Part of a small language model's weights: MLP 768 GELU, 137M tokens.
Each number is 128 + 32 x the weight over its row's rms, rounded and kept within 0 to 255. Layers, rows and columns count from 0. Numbers have three digits each. The size before them is the row's rms in percent of the matrix's.

# up: layer 5 MLP up, 768x192, rms 0.065, rows 135-234, columns 64-127
# down: layer 5 MLP down (transposed), 768x192, rms 0.0652, rows 135-234, columns 64-127
up135 098:140114111145100124137106134144126175105103098195116133156138095106088106107121152200099040120094120095100133151147180145182141112134038145079142148107149035123097120164106131153096126103081119
down135 092:094133107116100152159128117114106108164141108074137098127137129184174115121134114075112182161143134125184187129133103158083128128154183157154115153128120123152181046110118130068141123148107140
up136 093:158116126137125116105155191094109124142159107059143120151101127133127141139125120112127106133121145127126121123102131114130058073108092148170100113129201154151128175217130115067145085157145106
down136 095:088123164138138139128104122161140063141164109134118127129076123134148004106159171155103092089152126143131137099110146103140151154145174112102192091133046120149136084074142136115178110037125095
up137 098:101132154177145173140130166096172090174107113091090107107090143116081126138180086152255126137156224139072235112095051133117169127111083107157142099117103110103059162141118176106156116106117147
down137 093:143181117099140081099176108111075184079087117107152140125083107121126154113095153102101181173095066140114041132160154121140031173180158145093118111095119149141190173144156146127140117127131155
up138 118:105100155121172067179133135136099155192189145104105189138113109107094095136181099101130124154197116188080117127099126132125164089169079116134156119118151142143088104072140195110173125139087169
down138 132:117068163116176126147102104110119166167123144151088140130206133150138149134049107110182131174167133164138132088151133107171079161175121142091156124141117151059131101130160127102182161123119175
up139 092:160121107158149151101124134116160112090128095065157151160143114079105101111183088147126110097183175216083140103115068103134157068085121158108146166117161115172118116056127155090142050116117128
down139 097:110126191082081113115188109105104171126122177156084118124119135185101148148083154096170173169175087097132115121122153099152159128172158083132067073163164161133138181129145097167118184050121166
up140 105:095105084123139107089134097100086131072080060138067125088111222174116163061095088162172163078153114135152149149121135158182112124103128141079185175123153127141185096119131089143188123173120158
down140 105:229159103119152126129127120106147094155164173138186124141088063125084149151182160101102096111119099138137118088099113069064133074159141080164148144125068149127080169166132090123087158090082135
up141 099:169176142239160148112089108152206120143060163123116104149139190167135126132102145109184117121063090121105135147139130098153152098135150111143118197104139139196101145122123115156150129091154061
down141 095:106069137095100143132165141131091146086107168117093062089107052149119105084181118166078133152110158123190155126135119150117107113075102136085124117106116116108143094117120149094159107177111162
up142 105:152162162161133130152104138132152085081139122084134179102187117044155152138179085151182110137145101067172171145154134137116118088061146143121119100135112093137140125126176129137128151099128086
down142 110:127129126146118115156142120204113134108146173140108086123115131072112151105140153088148132104167107165095110095150063158107147139096084091145128129143101085119102117129155118090087132145111139
up143 104:135234126114148163143159160120091151122135092135112104121129089103120128135128098102149127107134140158095119136180181116091187141130135109139092106122210123133091130133168091100054078130143149
down143 108:080114116159132067158101143109108149139115168145054161158116140135154095125172170141110124150164149067101144093188136100092105112121172129101171097178167099169123151132167169095123156134124098
up144 102:104062153124129111199168118161147130136075113109133103140123128134062119117082148176139089202153139126116157113097099135089054120084068089111094152082130104122086116162100146115127141172099149
down144 100:133172153140080184069130118162069116095151133101134125099136134155158160163124120073137101105087107163172155147118144097148157149125143135134182099145147165145097140125140093124138085079117103
up145 097:110156202121077140160098138070152141156105145122120126119115179103113049146100122164079136119112094201120139191119181085100118080153100105103125105136113144152150159137116204120141154147133092
down145 102:171109030148129154177156168174123105153139206148150092192111176115121133089118162105129164134149167090090128127092187142103130154173124144137069128140110155130093181149139088086147135135194050
up146 101:115099147152169081136129161145137141156181121112104107135087181146157102202169127103116118190109096147136116127094092156153148151121118151063174112112166121108157115159176091122056113128147108
down146 106:184158115119108129171124185134186111139141097178141117139156121124144155082161151132133146119076120145158115150118075129092156148101103041180068198184113131162111166164138143087138097129083170
up147 100:162131161155128154139089160075149097129101151083134073158125166129133175116112174168138142155134128115137120210167111122119119065103070126131128113113066179137129109134076099155126151141078131
down147 104:105146118127107116101151088160099155126200106157131172103126159184100052173151081092104077093115075116145105061150115161131078175117197140124146063169159122119125119151123121134112114127135119
up148 097:147150165113171123124136127095140155133155158151186154131122094100087155083145146145192113109166169069208153110093155040132178152108127130148120162126108124114154081118134130122112067128132097
down148 103:102155107113163139194102180042167128114134132163108101133177116119124086125132133140069147132112150196127135145178158118116148117123125130187122115110150154087146124161061159082093165103105112
up149 106:143118079151111092089144141110176143159088118142136115024187123127134105118201106127170139099179108109170114128120149138134087181116205154180143123129115073149121104090116131137096141069110157
down149 101:091162135085138082144130139144124136067171145132161116208071139132085157176075131111072091098126119105038138089095125146134092107157145098081155138068149132102102145133123119110122156187101112
up150 098:098098103172108128109115116140201098181137168107059131106120101124107129163086122129088125116168146174140132048189055121108151128150164113195149180113177137153102135176133166150140205122082151
down150 095:136149144077146126185124138115100127142094127151183148136155154077148132134157130122148174105084116099087155212123128140107046102103179099139106134165129070159116153122143120123148109145137099
up151 098:093119128118107109115165088169098204101110109145100132135183129195154195036096108121222127103105125076130111101123081180112081131127114201129162159128183067134046139135119154116181095163153166
down151 093:183103152143168156110103149093169149143182121087143131149067098071092051168132102145028121156171102135105140162154194075115149119146072072136114133151076172094149111130065110126081195119108082
up152 113:180113106121110129144130108129140096093137097111092152164114126091091123111141102155102120112115174194156104105167108113110120154170186135097100145112126177110173019102141132111088159166176093
down152 112:077124154159140119145132108127105101157143130165173123131142134085141136132152159090123128157146140087134170136102176146153097130140144180108090137113119117114107071105053109128109163145119157
up153 091:127075162103194175099165095077122180144088185119145120070091163103127145097166177143095144106111197158165101087099081074090072110136170147107117128150133077116112107101093134176138129109131127
down153 099:122129098127095165188073121125092150141162098151110124077158094109120139140115145115116062147220128176092145114137108104131165143160087116109124145114136165085076116164142038102149137088168179
up154 103:121131084134183094152180163143111128126137100101130162122121137147110151135159125112135105150078144079191136155126097117086120088122073133162129126165193128088092130170193176143110176132179113
down154 105:131090090095132144114111151126137188105110181070148140173148185137142111079131151170151132087159117119110105125143158201149094211148114167095104101097117121169118145149081163123160098119136161
up155 100:076198129163161099139075155126154164149141171150089130105112140129097149112205136148080096133184175117089041140157156062143134126127133097202069074137178126151074117123143151123172209123141120
down155 097:142137094181107142121133123154077084161114166159138160158126138196079106130118159107071155141140093110080124113142156140160146123196111040068202101119141125153123161091108153158099171156138157
up156 095:132117091141173059161142110145116130132147136123099153105085153092072086101098182079116097117132161091148130136082133093149158170143145162136077194117153120178140101174171123131139170107110118
down156 097:174109090158115166033160159167195158163107125115116155126206168162143131146110162067119133134122163198166143115134076134152119145142103115106187143130101122140128137100143108067151106067179150
up157 097:152087157139093120114141097124136104083128113139159113148119131061087157166074129143159134149143143162143197102117136101127195093118118111194115055138154132132107124151103131137142181165165113
down157 094:091114119113184180155092176102100132129134118141115146145073110114131189154137133127077121158125058155121064116153123111117118127095151081131138120154103087063143051142179202087096060068090110
up158 101:119114117165142148102202056162114110163165114154118088099178126140152109138138196121167103166155144138160216081052130205100150119093116144108161099169139145152129130115126126129140120109162157
down158 103:053152107079130127071157160097143123051159149135109158110120121175142163159146132124081122152157114127112095114106148097200089059153154088121152132101090147110164117137135078133088139180098199
up159 117:100144141125120131166137140170088138164146070101118171101119078113095137085110066169142097195123129120070072140131139126099165134176104104140096103126172100141139186143111107063141126092156049
down159 115:178085165128135090156131078082124142111070127126156108160161115122159120167144125121109122143135079177156089122182067094121096109046092085091178122131058206098124146109176181187144129078133120
up160 090:178139182063166091118112061153136084111110147125145075088186146089106133119074133093118164110089173114138133108114110107203182079149153153119169132117106192118183070132105072158144081089148134
down160 091:109158135130132146191168111117115112083160141150131120159093146137117155132109088167103062162130122161134132136178124116052139131141145127179084127125136138074069158169150152090131152099098159
up161 102:167081100117081112172093062115118219171159138137125121170107107142165127119161119088135074086085133104149126057122104158067122144160155176196093157072144149159093155159105190068139130161163102
down161 104:113130078174177142103116150140109050120081101099143132119162117125126121157161108157080179137118129116144129119141145165118099131170140078008163129169109118138126134124144088114116152122076151
up162 104:148192175099124128081155061192046161157109086121125137102162113148088137106142097126073163128191131132135140158132098143123117115102152114167106118083126185122095159143140140096112113145177119
down162 101:125094040126167149097179082142101059134102110113095110084117174151132153163147141131125169110121164165103186101142173089158136108123151118076089125123130128177118112063096135086130071132159096
up163 101:157114128125154150155164172080106172089109130074171140126134081090137155129117144044047162121136110136105144128095099159135155168118114086097120180100096065181080135144099180113127131172097152
down163 096:156132184124109123140125142164193139104146148088103165138152106175165083110077061169227137157157091116099125134161123104141066100138130149125072134118164180108150123154107104187109124115145132
up164 098:124082142136187153147186160088114174153138153126076121165138143126085146111181046149153169130171149093073077133107060063099135177160081097130119116131159144144138162190098101134072143141172115
down164 101:154172125137194119193080133143165067182166085151203131089092157142132121101155185122104136085147085115161165056111123093145174200134148111087125106135142172151137173125099152101160136154113144
up165 097:108176131107109065133120120157108136085140207143100187111157119160192175078108115127115102172174109095137129117114124153130115066131100132133091163185094082119098129115055143158114122144090089
down165 097:144140067095142187078109199109183106094148103182103104111172170113065059114127172080063166099084184135120157154106087127129121147087176134114081140140146132134109113141130091159172101091159091
up166 098:164141167118094100133125125100141166122138172146200148187170112038127152128081067110099140093117153136139149162093069098135174083159080123109154105091126131142151086118142114076108112101110122
down166 097:094109165161150118152148135125147057111156161108090128058087129178100120194170129079125142104092160137130089085134137214108146112134151146149102089137183131155109143130199160129104095116181182
up167 102:086124151121091139125153152124169161104161101136143163138124119133115080121161065108151123136156183027149168055158140123114109171110173178210105176162178117108113181099154143122119192146136144
down167 104:133134145140104142122134095168108153157144132110149109166143104109140183076120124090170170098111131133163106150131084079147156075109090188116129128132072130176107145175120123115111091130128165
up168 095:123157091190071064104198122076082153121131093124129127060092122082191168155143110067022117076114079095094089105120140144081112115123135135141113126130105143131081194156129134100127089103103132
down168 091:141076182081134121132096142112138139122095159144124158152122115155124155167069114190154146126155159141140158093117131088176165151156158174174145108171131084096154101091126091121128185121121176
up169 106:172124155135158122149142168102141181170158152091131089115110112133158165114150117141200139181157030090101086149134141120069179122096193124118161169144119102119119158156186102147117165113093074
down169 107:151165143112112134111114106167108136080139024136157154098101121070116141124164040151096137117165138178119127121165144125158166125149092170151089123158137095132139131133141056090136140079121146
up170 092:087139144161106110146145115124142144107090101129102160071138140117110153123152109080196113114131161073174086098115122135144159143112105137119140125107158169148162139130125070115117121233131081
down170 092:125176184128151149168124090129146106125173149098119099162101097122159146175125159101095145094137122162125134085100202137080169122155124129169176130151129092086105131183117114176154140090108163
up171 104:145144117136142116129097086101143129155143149148150137199097095132139123093163077108101149181147090144151171105057079094128150186119136137099120123084151110076089097091197136102086121069175075
down171 108:037165153118132160075192110113134081111081115128152129091116153132139128147102148187147056089134117110075143135107149120103119146149167148062143132146175113164183133149156134123121129152114173
up172 101:135150062158086124093119131178119091169136134053089150143122052126123085154135150099142161115123145112135101156125133093167154182137143123147080109096142116175104160138100153086138200149073101
down172 103:130109105185153107132183147103128062142160123160118118099118097137051189144123122129152142088138079123178124073107119144136160131191120088145103099129087155129081142199109068125153088110144111
up173 098:103140160145100118158153041169134123127153114135108143140198129128157155177111165102013159126168089080112117092181158113098146096152126079126131125176142092082157143128116166088132148126121094
down173 092:137093055127114084173144141104105159148108086067148092136097091124126067148160162118213090143105148169143149107077156154119166143138140179168091164123145167164084089152140100066185152128088132
up174 093:173093114175128093101094158128196135146151115115142108098145127092115099114107108118169194137133152162194182153122120130172123086078080112132149111101116073108172081083178124154168112123113133
down174 095:091171077099158136146149119171156104138087108139076142116123125151101119143128135144136134118122131093164147071173096087059153093114161099144104174146099124129097173167132133149126153142106104
up175 095:097095098089142132111068164097154205133153089118159108171120121153148179129147121100150154125151196072133112088153145167154102066163187184173149201101085167150118164073132155089143166097154168
down175 103:151130083108171070126175159123131165158066108122203096136142173151111103181133169127203152153097147073141119115098160115143164167137140211117201070100145112159111117173125121119127111038101187
up176 100:162144139171167168146114163148120118178088110140152099140201123183095182101220132129082144164185154084094118121104156097106168096103084156060133129143127111080110118158104114092090189122133147
down176 085:084065112137155123084114145155144144108129155122060152113084110110143145113097101136108087107091107157121117144167127125134104110100153138188094137108134138141164119118159112134121105141121139
up177 100:175101118136113122142160115108186170148205150109120138162088176187200134119159103085101106116122098121113142145193135132122080072148160124173129121171164158166093147092110179075084124116038158
down177 098:102152183142135101089136116146107134088080078111141093114097108064157134108106074154148132194069131127142138120096182140067151146143109153107113138152124085055135106109131093158112105092193117
up178 099:059113096109126136107079141166097061075166088154112129037109106119182134161136128052138055118104107175155127157086167159084128192139171199133163163163153105097107192137221142107128144105129070
down178 102:171177149139158087121143104111101128205107168133116121125161172157131110138118167145139147088168159180124122092116099141132159093139155137161116117102147201135130127126142099185197152101153167
up179 101:106074114181178109112103130087188123128109102118161108116100147098107126152123062137139074160158145094126116112091062143093149126102117130127179056123123092050112168160081095116165139105174063
down179 105:098177110125183200125130126078140148169111108137072175102143131160102105102132220138121130127074109131114141133099160123122101113102118139121130162150065107117131104116152181092147138117114100
up180 093:131105145127080127082068059115141128097067137167074114181157107097182114128132156089080141129109101153153166128197100173086167140100123158080180133128109135118081113161107097143105139121121134
down180 092:127160144145167119193125153150148097125139060137135133138068154121107186138093075146125109080150118124088097134098119077171094093123090157096153136106113133148150179115136126146121119076100170
up181 104:136175137136152157084093114195089078204138083103125122166164103176097137127160111124151179165113150119140088153147171105081158139173131095143109151153121099106137145163085127073135148096175075
down181 110:120066081099141089144128086159100185118106121152167155117111153143113133138120122105119145099130178109133136086096099087181118141095163102205136167144106131113144129121138078156134127159182148
up182 104:144131098113124136150118128101106127158142128106112153157146124048096093096167126105103082099108107152106180164084060166097124181078131198145112124060175073120096124104126154157133177099118136
down182 100:194111195103112109088170146072089114104120119143101175123136125164106133067093136096139147155072177196113123100173122138143160091143150144120105145143080118161094164147078121162111122129147066
up183 096:133088176161164092132155089141124116155115146138110140129109116166148127106162093081124090159119164145166131114234187130128119193134114130069158080154168110147131121159085158113146103153153149
down183 095:124153127033096151114078138102131117075186182141133097045148109091139074163118191167133103144167154087075113112080082065103089102121135112143107147133141105131194105132144143130118096169080124
up184 103:164136181118118132138141126150102140114183118106127111122140138220145191080150119109164137193109174121192113195074171162162055153158160086135143125113131083133143173100099121183144070213120106
down184 102:116121131171122117126091116173142051186192129149135102172115069073146125170119173169111098098091088150127091151176079086067154154097194139099114144139125101135129109165173164111156127159175147
up185 099:117094105123126160174092167164190129111098181165147158115129119067114124127133106127151080129122073108114134183144086147143151151133098146082142185170152114105165076146069068074163196119131112
down185 109:103126085161160116103083087191054164159143075130141084122129151092095089136151107153131120123079185152123150151111159123208080159123103172114032116127210162109149143121101101085096112178149138
up186 105:093122155138099195109115153158126104158148157099129153181125093191129126058096174107119116129101080163146124169157131116081129129049131112119169177112112116109119071109152144189191106145118158
down186 106:111155178132148064124129140093158138120169119188118176084158092073184158137145093177181123139132162158130127098069096156123127132079150169150100127162097118167107127134137084110065140108189100
up187 104:125127090112137132127122187180129107119059196102139106101177139164111125076099153139145121164135105135122084152141117180064077147091154106196154060167127140186149102160138118145117147146119119
down187 104:130161133140080156091152084103116200163126078152100081102165147071099103140093124118119136109142089112172147156091058116188097112102121123098129121141131093102109135127103180083103151154128164
up188 100:154148174093160161087128112103128149134092088114138112085153111125111182120212170102092107157113163109143130104129135148122085150105163118164105143102188158132148129059183101115136158161107164
down188 100:098116107109111105140117125124119094086126109149122100150098147149105140108083120187175133185094135152128156138161107131115118133128171186128153193107047132147142082117123118079108164143109065
up189 093:146120122103102124125145085147106155135099070124059093135089138144116153148107117121181128177103142120146137134144095128104101175057169102113111157165134098102110142144147098111170196089062089
down189 087:103108082176080133158196164094147104093228091110189140128123133091130130111148107151109195045123148108140117145133171082134184140152094192161146127150101160107187104174110134076122073134104211
up190 101:080129099151130160162160063170135091120140174125142099149026153187152091138140140101096142134105162125103138175141110113163095103084105125132121177126075140158119138108135160086150085127144140
down190 098:116181099099098064122038133136053172155104096153123114154175124113131167133112149193122058170222073108135088108161145157151158072148145107136120136124103158175131148130167073154135139127107155
up191 094:103103162166167142134081099112153153114148145132131085155147204161119131149097164071098069215174159095137135108191141165044172109160141150145115168222124149118150099106140079133124147152119159
down191 101:133149171097092119137157202154137110120163125111132163158152118129129110164118127155106148095085164147139133086121120151137056152071105148081115089162138076101113159071140172127115139121115104
up192 095:107088112118147116107107147124114187053100147127108128177141164105166099113101162125088092100060182124076126133114133092151132157111118070097154138114152162126082151159180210124072081147116160
down192 093:124096116129123123108172116146107141116109123093185143054149169108151135116159109158137169114160116123081160128104148138066106104105165176125114105146123103127095099145131090163176210125081133
up193 100:130143102123108114160132147153102119162157121116074130116081141134184085114144160175164082080104125122242109116134082144112149114110159122183163152136136104159064195182154096172123105069155119
down193 100:113157096155158138148102170081094127101177148123102122123163152145092215132188085087144129147107123163149133114106165189120189160109090109078129134120172165108157089122161134081159142149163123
up194 098:069084080150107161086129117078165143223098092133138182117100096158158111142176125123068181146160109185118152159121116063134198073070103146169127122089180153184113123098070100126112171128057091
down194 105:103170080102169136131100083166081172138105125109123100106107125102126074092098128131121115102139113087107141093145093084126089184121062149134081117141060114103096043183127137168100121160116097
up195 095:090104114162174122095109166082117102111167174115146138156135123097107087162140136117129139165095164077077126106121162119081108146099149127081053086160118173142140146127183098125098148084106049
down195 095:115130108142122144119166087157150194136138127139090137137174100119185094185172154119095122101122127104229158077172063077132090138198125113198175122078162108097132172111104104122145129125126118
up196 109:063107104135180123157089147121153202159145162119106101143133218122168168089127081118145137100111106140142107142130128099093142154101108103158127091067145137142214132147153098164073119111109180
down196 109:134159150118197062229095141185146060157081126117140102151135130135107126099162095127135128133199111107141126156174108111124169188177151170079146181156085161156143110149080149087093163170156163
up197 106:165166087172153168116095121160149152153205175109117107131128168123139172120115185116118162122091118040152107111184183132061143148156133056143150117192134047088127096147116113101144126128137140
down197 097:082068177107097112115149125121161134122133137112131119075146136166170109107165089127128150190156162148093084103136144149172157137147106188036116093101133182106101138157135131077137147127148115
up198 103:114100052155136112152148152142163088126135184130158146159133160154174081050136153125105202084128139126100128137149098077086060162172089104112148122089173167199125141149150121131133140139141135
down198 105:148076198148183130157102134158105141155124119131121160124140113106083098126097106158114125129143159127110086112127141192165147091115062160121131141094073185130115115181133176115168147151113112
up199 104:121054179127163103160146116092092108174076159095118141089135090133156180160142063114130103112149117133079098148126130071117124142145117088091074118097173087169172055066068133183132141182108120
down199 101:116116139076131147143080175173138139124148123104104127139173101126134108144112158114193103139072082114139168135118170169126144159131160140068183117081100092119125129175215168096120121127099185
up200 091:123126119156142096141148072054155110157115125063121142126121077067168145172160144160103131149134052077093163141096178109142117114110183127120083140128101129141109132140131107186155083090091163
down200 091:140145146149118103126120159124069142144163118140089109107132165196089132157096193127127151118096120128157077134181118111190120130163099156117156104112102137087177149174149144090149204172140155
up201 102:142110168117175126122163095112102155140134168043097199081168163164118132091123092096153131135173085152143107119147102124164144133202108143087120133110178149169108116146085105163140136153125195
down201 097:135107144144134126129124160104193156156060139084161174161082118144125116155130185084123134115156104075114114124177132059183118123104135133112166117191141102185125093191189147133210086094054142
up202 112:178079098146106118131128127091138122138103152149105105164092183136075160114137099118142137108053097103167152163126141122112107098090075100122149133113147080138124168194078154156198145071161102
down202 101:150156093121142130144163150119145116085143111141136131079196122110162095122112108139096160163123172170121110107071126142147120145136142150100101172147109132128077111014184108112113139192123124
up203 096:159115127165164099127206165161141163078109120133171111105146146149095131108137165133159147101183127074167087143119057113103101152164112149111107150143085160101120116174168124077134116128093103
down203 097:077171115118129165094130168125099156104129108140119117088164145121153160114172201153134174173159109127116127142170166081142081138171126131123104099139208144169133172111123156173159123129178140
up204 092:141093082132100140116087157137146140151081098105095141097137107135086184119095144114136136145095128140103129134115166137101131140145175167163158129228136214099094099128132175116122145135118233
down204 088:142141137093127154198121112157093118107146102176169114119106106205107114102133109070152104084163144106166079156135077126143081169148110130125097125074145099135150119115176071063132146104150082
up205 099:121148097094112154170089110104141178108145126162148086156087065129098128136149113121177088130098145159159121128121164197156134109126150121072162194075063122122124147117107172159112142119158132
down205 091:137089134122134077128112072240108082138060162095139109200142128093131136139085102103125152119151080113120160138166087150119161174141136118125136100127166128153093119183125097138171102180151106
up206 096:094138116101191098152093148121158176142168060110172078137156155148101137137144097162134160092111138143137136072157130130068078162110129101141159134149060119126140114154138133085109131142118129
down206 101:169146092077115125105128156143027136139068198143149105121137070080146164138111145128169121146077142139142081138184163170127133127070135134161186089159156121172129161078171140141100070141141132
up207 110:155133115120063106144138085142112099138183138132130117145051108153131123100155096105095171141106196128087121136104165185154094166189127106126071142065106086111149100130074127123086127116127147
down207 113:133127202177152127055117155163178067139089108111097135170181156178138152087144113104173077138207169154124137146179123098128166115091113110123206092144135130213105120065142138086159130124158023
up208 104:125180158091116111104088117169125121098120126127108124106132130144175176087177138092053152152155141091147140120177103122141114176108136181147206131133114094106137110164119136104078185153109177
down208 104:140110132134100144135181102099147135105076119103177094179118093095135110132115087162115114145099140137117134135103157128134086148117138095187072111158147130119123177067144117135128125070078140
up209 094:117161154071153166154111108106127118131123145096170152143116081109103164121117119143152069121157217135134135140140108147159149113143150165122144115144115146122131094132162171096113106035129165
down209 102:102086140108137117128087143085182177206085123174166081109123154127067160131146121155154149130121111134066059078090148101075121069158092114130111161142156047137154090126109104119102156157105119
up210 106:175105123110164159134036135162181082128068155131113112121126128136090099193104118076166113163125134179114135084120090093084119087137129111074129139162149109103122128094113150189131123154150125
down210 097:072117112162111129160241119100059178120168121088149119142150127152160115101143148196110135148111128092166105140135119161132120115117112183145131127114132096134140080110131118082091157136081141
up211 092:130105131171121112152189132131167193146134098141106105105103180203114157088112153132127108131125111051042103162158119090110109125146093170136086138179176144150139110125112187138108125197138114
down211 095:104142131139116091150055153155169038134191212088133167136134085108158111171174124126084094132156158147173121104086111133087136134143157136163180098112112087104162176142070085110136162143138063
up212 098:182109155109073140176117144061188138108089136123123170163117134122100151157148128147155135134157180134083140144083140100068106120181172087144125161159134071145154111128112097108152108159063101
down212 101:119104106183128123089218163182112131114134136120148116146173098197101086084123180092105128101152080118112184084119130213085116083154116140116160114126175148111113131151112088179195164094098145
up213 093:132156120107124110178133127081170177116158108107133169168129118135131102079133106078172119140105119139090132139165122120138099147063154120123125115164098096159169128068151100129110163104146085
down213 098:163080225116156110079142126101169136116106106138122171110121118097056201091163105178115132103151116122142129135117177108156147120119118086179102112103140148123144070163141162155131162128165169
up214 112:135111125113161149106140134157113139133137141090169132100105103162092173113179141128186159106134113165110152111128101143120169093106093124144051055108156054139123060101156112119111135137140100
down214 105:117197152127108163103038139126194108161156132181144101154143112127121115142112143122097160129160161140129179122120132121183124156155090135149214146037106175117119129143118120149082111164117129
up215 104:166116105146175105122155120107089103120135080101144144092136122081150150134112115120116197146117096153134090089177062164146187144121088191154162068161102091111106160140171081090133122084135138
down215 103:118130161126150150130130140183129099138146153175077133174168112196109122162155171158136110112123145054107107098103115084153082094180153111157098183108112128116105099126088071166122034104106130
up216 095:136125092138092086157099128099155163134052154134112126207106126103121139109115120066154152147150110174138165158156122182134068119157072146117107091131118151205173144101070155143176083196082075
down216 099:054117105130112138156120165135128112130175124122118142107163101094155147146159171133113132090126156104077032133086191088105142118127168056144138157148141133064133115139120164077100156089141094
up217 093:117081120131142080154101128146180164133110125090164070144134244160144162127175127142056135129152089088114127117083145108116101121124074120074101178164116130080159133164133143061120179136165145
down217 090:107150158208114135115165091128113055133117133213125152138105028157076095154111112111173083155127120161132127150215121168094122171129154081139123088088147162185101130086099137142150126123138127
up218 105:132098128184155112033057095167151145141148095045128192056086094154110113136140143136160102189115144096132140108132136066173125179069203151153172170117128158144153178131074098126160081148101155
down218 101:151117197109118181179141171099175176126079101097130110173141093120106135118090136118134147152154063160137107189113138104079151106110131107120170102107105153144126081137154156162161153079136096
up219 094:152110128129153071122157161116112095182149137163155149146139097136093088131081159107106077128068147181101161103164154100081112054120130204086163131145139150199084122135075116080194164152175091
down219 096:110096106178150138111076158135190140075088141110147110126145143108218185140146101208160153116161180165074136145141184165177177137142110105120162106163144153128144091087145121197148098132134189
up220 107:071130079168119115134150116198172118110182129075139114037113130130217145094149162067116138137109152134179134147138119109135154155108163123098186128139088139073118135144149118100175148115170113
down220 106:141102164126101091071137156137121123095158072126166077107127122096155130154107149151123175130158120078126109095112146159201126058125096078144117187112138152145158086189121106130124131163138154
up221 094:152154116113151179175121108172128150141137092138126126130112195177118137113189108123125138134122222068140170128144132122130107123181124096122084126139097072162140192142130135139080120112094095
down221 094:175124150108057143104124131088095112125126151153094129111172097076133107118131041143120193104115150114133126096176168099115068088127131122167090133213167093166134133182146149064142136154175145
up222 099:094147120149078142134136139106077124164113049129092105154154085124123145126129071137081124070143203132134153077147148144123133121071147103114134199040176147147140157132130132157090123102117110
down222 098:134135123128160110082135167093124095103097134132125148140136126153101173113110135154123161100085112142133141126126110129101054133127081182094074131123143084166119183111214161106095123136148118
up223 093:086146123117120140143123051145089160129100164178149116156151148092153125127120170115148141179158143110142129075108131143122173179179133148120075121115133095120134085078150093068094121121078151
down223 090:152172121127142142144115066064113064099099123123102113113090130118146130129124147143120097132116143153103119144139140140118101119103150109182136095137106164160110167211123097099118147128172097
up224 096:122163113136179141156191134186117134105123146136094111151124118107160085123157121169147172105088151125160125112098121116121169161092154173128098042185094142138122122109076085157050116145103169
down224 093:219084142174051109065095144061082134188098107163129137133108116124108122193086128101144140166120094088136173147141141128125079083150109112154198178137105119151109163133157148066163111110134083
up225 096:139120212184145207075171124090129133157117119096131119135099127131104115133150150094094175113160163133195118141079105178162094131131154144125070114106119089146120173140144125189112155109104144
down225 097:184106085151160099152158147127104160104165083164141109107150114121110113106091118153108148126132166122141119127151181166111139117157106155147177130102182088108109096131131117094137134131152083
up226 103:113128220131129158136187099149136133141150113119130140148107145111155131160131180100145108105144136114127120176140075083088096132106085102126161103135098133126119120171088125141088144146147127
down226 099:185190086144131140118075142048183100157111091080073157105131127093127144104151132118066177160120074138154096136124125160120155126119167136135081090132156123076076158157130115110128161165141158
up227 099:084106170120185112109120093106108111178163107145141151142061125098165110090138174104159173215150127060124149136138107140143149143145131157166158157170113088133159118178137139134083127125107104
down227 098:080130058157081107100119098123138157155185144171120093154160137150145127145097139102143107117165136189127090146063109113156066107121120093139137123102081138091183200103120132171184193146144114
up228 098:093108137138145095145182113103115139114154188145070142119145112105130147104131109058151085085104157135121111140120146094088192069139173174132099176125154111101102106097119167146121174103107149
down228 105:166143176156113119134114127123135184095123149096089121140130089161091090108083138110152111203090174177163128142091119162087135134100130143104151093107144127176109148206122178071084117129143148
up229 096:108103131071095069127163142153147140152187177105104120084106133163117100133093172124090119135172139154139101138123086100109139036144126168104074162044137181172113089148086123158126098132097105
down229 109:148153122144159133121149115170123170097133172082125064135173126123072099163130103067129124136122126150137101092115115216138143123041102171108102187118124077195124120132133140144135139126099144
up230 102:112140167161144112126168176162090147115135158122116141121117138152117099154119171117156131118150099177111153165139157186133198073117097159134138115122109164158089126142096172092174115058066151
down230 108:080121124204142103108086115138136112143113133135107088121089112130134189091117065151160153133114128141095121104088156056163127112160126102189198105125082106112130072085155095121106184091083103
up231 099:100126162122154118134115067124142124109154162128152210156172188145046105098170089140102131146158137157071087180096168122126119145082151115099107100108146151073110111095113198078144161131090093
down231 110:106112148103102155064112135117113150135127080119128178149121116171129134114087117079157225120065107126117195165132108117148126136145136091126116131135097085147131133091082148137133139106128136
up232 103:163138095145112148135129132133093089182097116174128122182110114106128099124137093050100119142151160095076187124076143131090162090138165128214104099151137092185107180086174074072121222146091108
down232 112:143128157141108119098183162178126098151097099119130079072139097141118145143121100131108142156123090107151151096135102106154151143118151117116134151143188154166174125102098175165154146110174129
up233 107:103070098131123138110127141191141167086124226130064131111148117123115142147120140171154125114179160170114160155088170177112140122115148155098132133151145115100140126061104145084169126157149116
down233 109:128149118121102141177148105168074086169163165169140130170113179147106196141141159145123119144099190151147156113108123120097148135158113098152097083198142134137119102178132159022176154192171086
up234 100:184170099135096124071071090132109165175107168083113127084221135069127125177192194089071120120132148167090169153154107127131138146195114152108142097150105077135079130098162158174094090179064114
down234 101:143139174082120112113193131116178123103116079158138184143116078060080119176129129138128144127101141104193145125147150128139121141165135146126135076096122194181096138152167158113150124096100122